Each number is 500 + 40 x the weight over its row's rms, rounded and kept within 0 to 999. Layers, rows and columns count from 0. Numbers have three digits each. The size before them is the row's rms in percent of the matrix's.

# v: layer 5 attention value, 256x224, rms 0.152, rows 227-254, columns 112-223
# o: layer 5 attention output (transposed), 256x224, rms 0.164, rows 227-254, columns 112-223
v227 092:536432543455506515551507570482466526527468562588487482496518513549464477490510563476547472484498429540451525511468446494456499475480563467443490499471534472472497483503556470490516489546523478450443552542489471517512510516589525433465513507445488474373541495487595509506465518502517550548523526455450489484504555549463419442509507507455
o227 096:450483483529501561541482512451581457514549522461520471522526487459497522496469453488456539441514517439509509511487532482536487462530512442502507601509559470481469508539546495511414428499528485476503486607466504483523478593462445567568505477517534511532503534496436515506502465463480460440507529554510554476562439475564445526488522442523
v228 094:431470492476511533556575489498514540567496494529537522506484584502441519449391506493544560486492527507531488473463531525527498477453472571482428558493460497464480495468460511456498464462443470515511448514513454562460548518523505516487611443483477533546482509481457466503530470521535461530511504513414566427454426499532461582522469475464
o228 097:543518514486509507547536485540423557450429464444451481518457480444587538494467509547506505460447529582487470479511542516536470483493474475506583450508460453534492522567450502525507490514564488548530605494499542530446478504501496534539494520517503575479605537454498513513484464469468469507501461481535454503538597584412541519504521459495
v229 085:480553470518571489471493496475479551531566469540491530505503545450518466536520573385494453438511378496485474493540549526512535420511491482536449562463528530513518447518540348455438514498538508495520446487478590495457450566452394516523515485481519528518561449528471536460578457485480469493509446519588482504483521552471507576449564548461
o229 089:491493549493389480522534542461571447544436525490557488484467546555474447476442465534518517444470502483541496524453482460519445529548469457561498510453492505528547559491491532574511472533492523495496554502538469549518601479623549501510475496513501456461509544457465417532525526494449532465523521564421506490402504487565502510510463491428
v230 089:495508506537487462475473540456509452447512483519553479502496572511518530470558538493457456508514526478424441443479546482554498486477450537471518503535488484486586498511465558515478566528537473493409484429485535588540508542488542457529576468463390571468491450488482539506433543494487479459453559552444524448512478435488541477491576588508
o230 091:536517517480464540544443534492521454515505520498495513521483429467508553486481425465518449545540551564580547466514482440479526532484508490472494505434445499495441519470449500434538434518565588508476500475510535514454531426573564511434500484527592507589576534510552471490481468519483482523492482497497496551488554599458487529451432516520
v231 090:499566504468454481539458503474647460598493487486517558463491523422546520494505557465568499478518481498496469492496431570519462462467546430475558485449533444585466524528503475535470546507510463606491529494456446542493468506530549541454501562501406504503420487490464455520525479549535491479516445524476499443502498493484518441401457444505
o231 090:534525575510457461422566522493510448526598598451522451501523545578450473536541493537496484453478467481467466494508576437486550463439531550543473465545525597509485508456492518448497442408546537486464428438522494539516505509512482466428503487501531506566544422500556445522520549508484449501457498523505508522453522489474472516550527563555
v232 094:536536465501558488529516504521518603538433482457480489487534502492491579567494469516584491448544542493485545492402551478523586466405519470517557453429455511470499549516539536554527478478549483492505475491410506483473512510505511439537476484465560517494549503506502514564491554475443562511517524488553505469503644493413529569537508527503
o232 096:464496520493488451477534434477484442476490546497485476484625530548442456437461527529490502486482502534432449500548506515389454482472485457474564559490525457467513455458480530513555465479543468455455480499473521484523483516466512528525478551540462512506480515479460524450431440492482514549495504511496569439559475545493506385447449512472
v233 093:535520494487528510546514506452521500522456534523541559509561537490508508465515464523517440524444534564509423549465542585525467423468499468592504501495489511450440445433500521447502479466529506481492476503562453517422466499469479491515558581497511504424522468501545468522406528465483499550580458574533567569524486481556530462578502471409
o233 100:503472495530556494527542513467497515447449573433547454472499509482495506492470519498463516464503535446468524545470416485448548472526553551458520511502522539505553476563533586536586541485482504510484462572481502481517543520476496487493508583522448486540522509462377482561509471515476470547490478432548476481548518521471515502447521499519
v234 089:527509539436508470494528472551461480463547428484520550569517463533502499480531468483460451485444519505478516433490505503493494526489444517483558523525477519546433447498543542518425531568503526557498481458472443548504538543483498473430491472518487578536472457504536515447487508575474537488484502373497517498605518510548548533489537485487
o234 090:525455505542512516530488480471560536483459554522481451427495545426435484490502487483496486547516486452489540547506455493484522472525524511490540486549551480424521460486466395468502454515510439469452536463494497536547525457492548461577482503462527475482473527526495535553520461521572514548483478553518547509489491497519472465466381580527
v235 090:445542537454469529527473496473511489409526490521546423487493533542574501449517394453474508514457478444461548538500501468462438493563470476464518523487515501535472492468451571493497565467513548483443521484454456492531534526541496449508509516508472484551466559465411378519551510492460536543491531468504546518448518489482492434561496510558
o235 086:404465471521573559494517539534456460488461446495413531525577509589464531523474431529517456477447477530444464480493537502524503501527499498508455425530488497465446557490451476480473498457501504470475427519507545507519507457467476613434552473510557477481433483494558543536450584469547481483445546451494409568512538507476514581468498551467
v236 099:486462417498444459495563561439590508448547453492525532459527403436479509454549517497524531502545461496465473519426469470468427477477447530496490567505519517457498506555558522465525528476529519508525512455458485534494529546542527542498523489442514533485440506541457510531459465506525447515535558534532476471466440525499461530418534505527
o236 098:526529531444471491405464478574457516494443487506465515566421529514548519495429485428477439564540539456536506456525523543552522490479570530539540562496506520521437456493420443509526457505488502522438479456482550411522597529526522456468499529525464549462535496476509496511503486428466549471510476452480461506535578446494514551472537547556
v237 100:525459525424535475485547544510516488442438483434481520510559522511492495565471424574487460451505532488515542522487414520445511548450491506459571533489437484518489520471512442451488465530488521534480550452525504535518511532506451573542486432494490533463511506510577504522561545598479498498496528408525440468441491459544507471464560540513
o237 106:418483528501461484466473561453445562516458488533494430506493538485518483593469506422530459548583507441512521473520511484528478500434562427524487488498465543540482504515429497482513492467480395490494556477438501483507562443447486500543509511517508439545508526500557512510499439437496481492510517544523544505454439528524422575471492518566
v238 085:519531419509474528497538569504532512501512477471496454485504454467492450497545420452442465506505506444470472514407539480560493510543491522484440425538466527511522477556454487532494432540448481534523551472486501457507466571485494524453525458481471474568436562508543511510503565524502514521528493575456500569523492478523534511526502547526
o238 094:512464508527546453551459502547515568453479530593432517434456516460482524507550538517575552533503529521597513606546496509475519501499484460511486517547496511485458503468607507425557594449543490509524471445486465475483531486530527503553537511527516578496480512511501506515486464509506464458507398476486564490456514556531529481545521498474
v239 095:564513480468445464466540476453453454537509511445508511549495508470442450512482452498514581523459523496607486525523478487469543536523491518557441495453504440543512447560440506526573497481422521514524529484531463500471547518404485539481469450482462486519493452524490420540498542433511480500533507542487484561407509534610557495452453531544
o239 098:450453559500502516496524580514462510482497479540538487392512498452540484578456505593509546490503500508430500457526508534490570506449485525446569428558515613480572514433493522401477531547588501558491479503540496459451522480521507381439551492530489555464519524474464503519492474488515520559477531486510516476510510502465496500566429500444
v240 092:521458493548534430437472541516516539456553485467473543510507488509463545535487520504505490469500527446527486498449496466533532406490463461517465535483506489459522470470633473478504584501563441443515479489421527405449496437478487502575503475488603487441505515486491495447475508504512445520450487466496518484504539530502459470512510485520
o240 094:501466505457455509534497477503498487584434461542485501522521504492435512436505455478552490447481470552483545492551462518511495519497552483501629501486458467505473574556420550479500430504459472498565518516546585480522538540506486535520515446481486505488542538479485543596537491454458564503508460506526518528510561476492442485482505483588
v241 095:506487516485484570479510522533495506498464409478551484497503488507567504502499450518552423548506564548541515486440518495486514449538521465549474489597482523480551463590582503509524475491464499487589549451447539521546452558484504453458494473489504517443510447531529506564528481509493464496485469458562509530464467542547508521620476522475
o241 100:461414543420532470550525507505572520468501520523491536440566413524467516534543470486530488526538438498493417487500487535444550484549548523501501457460548483527469512456548491538565517515459439499505497520522522477448497467484458559600498440540473507549409529513475510439459450539488498504430559536484463487464464456518523542449500511513
v242 095:465475474515574554510491459501517519519524555564514472550482434510450492493523515508472527547480536509466528442537462464498508505412546514536531480490500503528473535480504465501489565558449473459492477426470513470540564474431547482489560511492505495539524435525518517480528494522548513477493573505490478489474445499490531531486569430477
o242 096:497536496531407465575533584469537465492479488530502459433497480550517538511479513501547509516471532541521444494466537445500518492457482521448480428485423503419522553515486503468455518533547551510396548472540518515515472495529495518586505472518516507496490486493557488487489506489468490549569486453505509517496510464490512566469474515504
v243 096:476492523513517503529490515522545444534531483520471508494549561436554537555476481586495538558480442497511577464536525562525444507529499496427497518501403453554468528470485499526551539547516516475476478528509400489487522556479571482527511491490472484453514470539464399523502439476541428508504499486478532512476548548443503350530563530533
o243 096:454498458503518479586512551517468582472502435457420460475505468510536420472560491550490486459523500524458495567518478523474468495520520479506498437485517472468554552461559507499471536491470502517517474456497519516506453524450472503465502425592435489530534547502597472498438499566565528456395542515507527480559498433525515516506478442558
v244 092:487525513467401453494510498462515457521507498531535468547432548503496481495490516502507570452531566506495509504487465502500496464527538443590488504510507507513501356500491515543553530506495524541457533468485535542637418410553442485506463483525429461451519518502492538482397480484510483442502590520587497484478563447507491403399543536597
o244 091:485439483467514557476513539557446503452459504476490507529563479521469484495480426477488505495483535549546432528530492499493503515588501543477488460501611567586442471487480489474528440528529529526482516510451540465443502458399500503463447534450527542595436485425474509456548557505467464566486496550449562472518507559444494526527486486461
v245 099:452524530486519490501578482499536477467455578375407514496543529522495464534505475522534539446465538513491477455492530504499494413489537491479469532481489423484543459440484494458513556487509519544502585492548493510467446548560555451471462492446493541480553517428527484464469550491529490530476485462438499496531558515501547512594494528571
o245 098:567483503630510505520528475492525529494502516500558493582549480444504473495511473529524405526448526438407479484482504506466504518467518470483492502591527472548465564449512541510513515470487460513546451446400525492426499427511508455485501441510494392538450480588459557560460483467472542477506516495545512487458548528479438503437505472535
v246 088:504448524524445508496551421444412458526508511466475519491437441511543444447509479504492450478525472437517562463439534434515473491587505524472481557521495608476507461484477580507526570464477470514478518504502437484539511532413478409562547508462509500452497477475483478501537510564502494462454418491530547507557534499490410470509473544497
o246 090:491490451573562521531520525449614585504463547507451451509506460464524512464488580429445438539494532484517468480573460529453452564480476512539513511463469458469543513566484455514490390497538541551516480515482509537512500532512479523501501494456446532521523516501456585555457517442554552481482519486548464492575471531512456568537495513492
v247 089:519478460469430455430567463524485503478433517497491514527504502546513491477579433514585484606458510494421567507470597506489531577535499438521430516480512475516513467544497464465454496556473539564396443476516516470528406444445525502500520539528494527454437510528527518515500558524461509469504579516492512497521494530504463465470522490497
o247 097:502525506523497545456468491435507510493525478518499510474511367462443564548466503538506595452528501513508403489425450470515525482500533544392514485500541541488466459506512484581509479485561403566508483502505485540475605491465474500503505485493448586455480420525490456537501469510514494466477484532498483487530502481511508511512507534469
v248 094:523534498511527545521515468437536519482499513478458500471575515462536581461533538461580439483470526540499489530499482516479513446537487493561534537542486526519498487570445460513485505514540540548561579560565511439490531450448484518510543441434508448568478499487463573437539521491496579477529533460471529531460479467551535458462552500591
o248 096:507554545486529448467480478563442508474512480507510490566524576468486460511501579527492517516553521417493461549522434467450467511421400449440522473532496407417426485434459540505552477483452537534555463477500532532477567495484613486475453582509470536545441534479526503537535489463498415519528471513481499503502589471489504517450449488529
v249 091:443470476463512492478470478566481433487599554479455548446511492513612541471559567489534436404376448536466501465423532495484477523557369516559510491492498503488486469494462443481530461515532461484491525458439550438498488535470519415470474561468480515498484518518478447527498506517537440465488456511517447483480477492525488513460497544512
o249 096:504502498508470569527505521482488480460522509507525468591516464506493460505432431560526463603525507447468503489550485507428480502441525522468588476520499500500539546544557507473460528413458511437522455478512465563541544440565503564500503495504550435574509423546524540478481494563453504525525547565520513498544556390439484514557542543469
v250 099:541502539516542437497511488495516559521509445506566605389594450537502519473471555504518462546505456472476457515485531417565485525533539485463547450575420544488577470475521559491510567450516452514540541441455506503496457527529473520555498536461522474499542545502525460475483462440523523521402538490595465447510464554461451541521558531439
o250 102:460479523511448399553497547537462411584537516462497450567464499467553494500562527471485462478468482556476561488539526434497481508524527543508489489429540410520437537497581479462466454543529486496476479625463464460532487536526472486442516504483463432482517469514460571463543579539532573479501503525437494516555523513545560474438543483537
v251 092:515514484537487522514516439489523507540462504498419537500491508490474477535519550527505487489466490449474472536484443583576491539535477478472480467572547570457508394502553472426497556463443570571553486481476470423540591541483474625467546436518529540512468494484461531510517527515512487457530547443411431542538534442510517527494517557503
o251 094:498528480480505494554441535499520498478523502481527526596508519527531503537478502512504500565467456479513500475511483474457538447497504540518435475500429510568505524483419507519467507479534406491506488481531549485415474472576484429498466510493471509564470479474555470486590488482425521488517474554559504465541519474539401522536489535395
v252 094:469491498469461514484537461438554515463561458556556491474546469556495488477467536500483460461489541509542474517488535513459591527492565477500498452511502502530463506491515486465569521428467519544621488444564584452500492548506519508495470547531514454464470462461514519493465454410469448530478460470530469535504445436525538517506433481475
o252 092:459457525473506503530492533544500527441488442491536565561499543482489493557533436482540523595492490547531488503492478456523532434522443472521518531491427513576569475535532538615495535466468498499502529523474521527447545518491502432568517512495543528502524496436486503458469545545511491541529604502529442515498435481468500462538477523531
v253 097:515460471515547456433485474543519512438519532528516511452498481563526438454433532502558422469480399549483514546481455522413485478525511465475565523459492451504502545500539492479507508480476488571504503483475526478541487604483468468511557449459552504511475445417532588454532547477508550508486495552492485514491488544624458511471493522512
o253 100:449535495451420545596514550419453438485483532458521497539417504552504542522555442440494497581503489483471524521497494448571582470519442414496563533477511486506411520577522543539528462483512452491462545472534537485467546529475522525490521504445526473481568537548489499573491444470492395558512545529497453560510497466427490510490548515510
v254 090:510504505510542545425556549437489520495491495494511523462542522471513423476551514520420511557588501538533507460483498467538490540527469533567473423515507504513465555471531561470491506566485595493472494541504471541481496470472467422493468516489526517519505513458575593415448429484433447470564516412444522461494521505456407509451526512524
o254 099:567465563471516548519565517450498536499479505508469532516467440490553539522482513478455503506511548503511492516474495494546483505446490488500521468471489501450450511619522461509503476441503431520516516474455525409533569487518548482616468448410473538494452524479485492480506516541474519489443432535453498508510504482566558472526461412551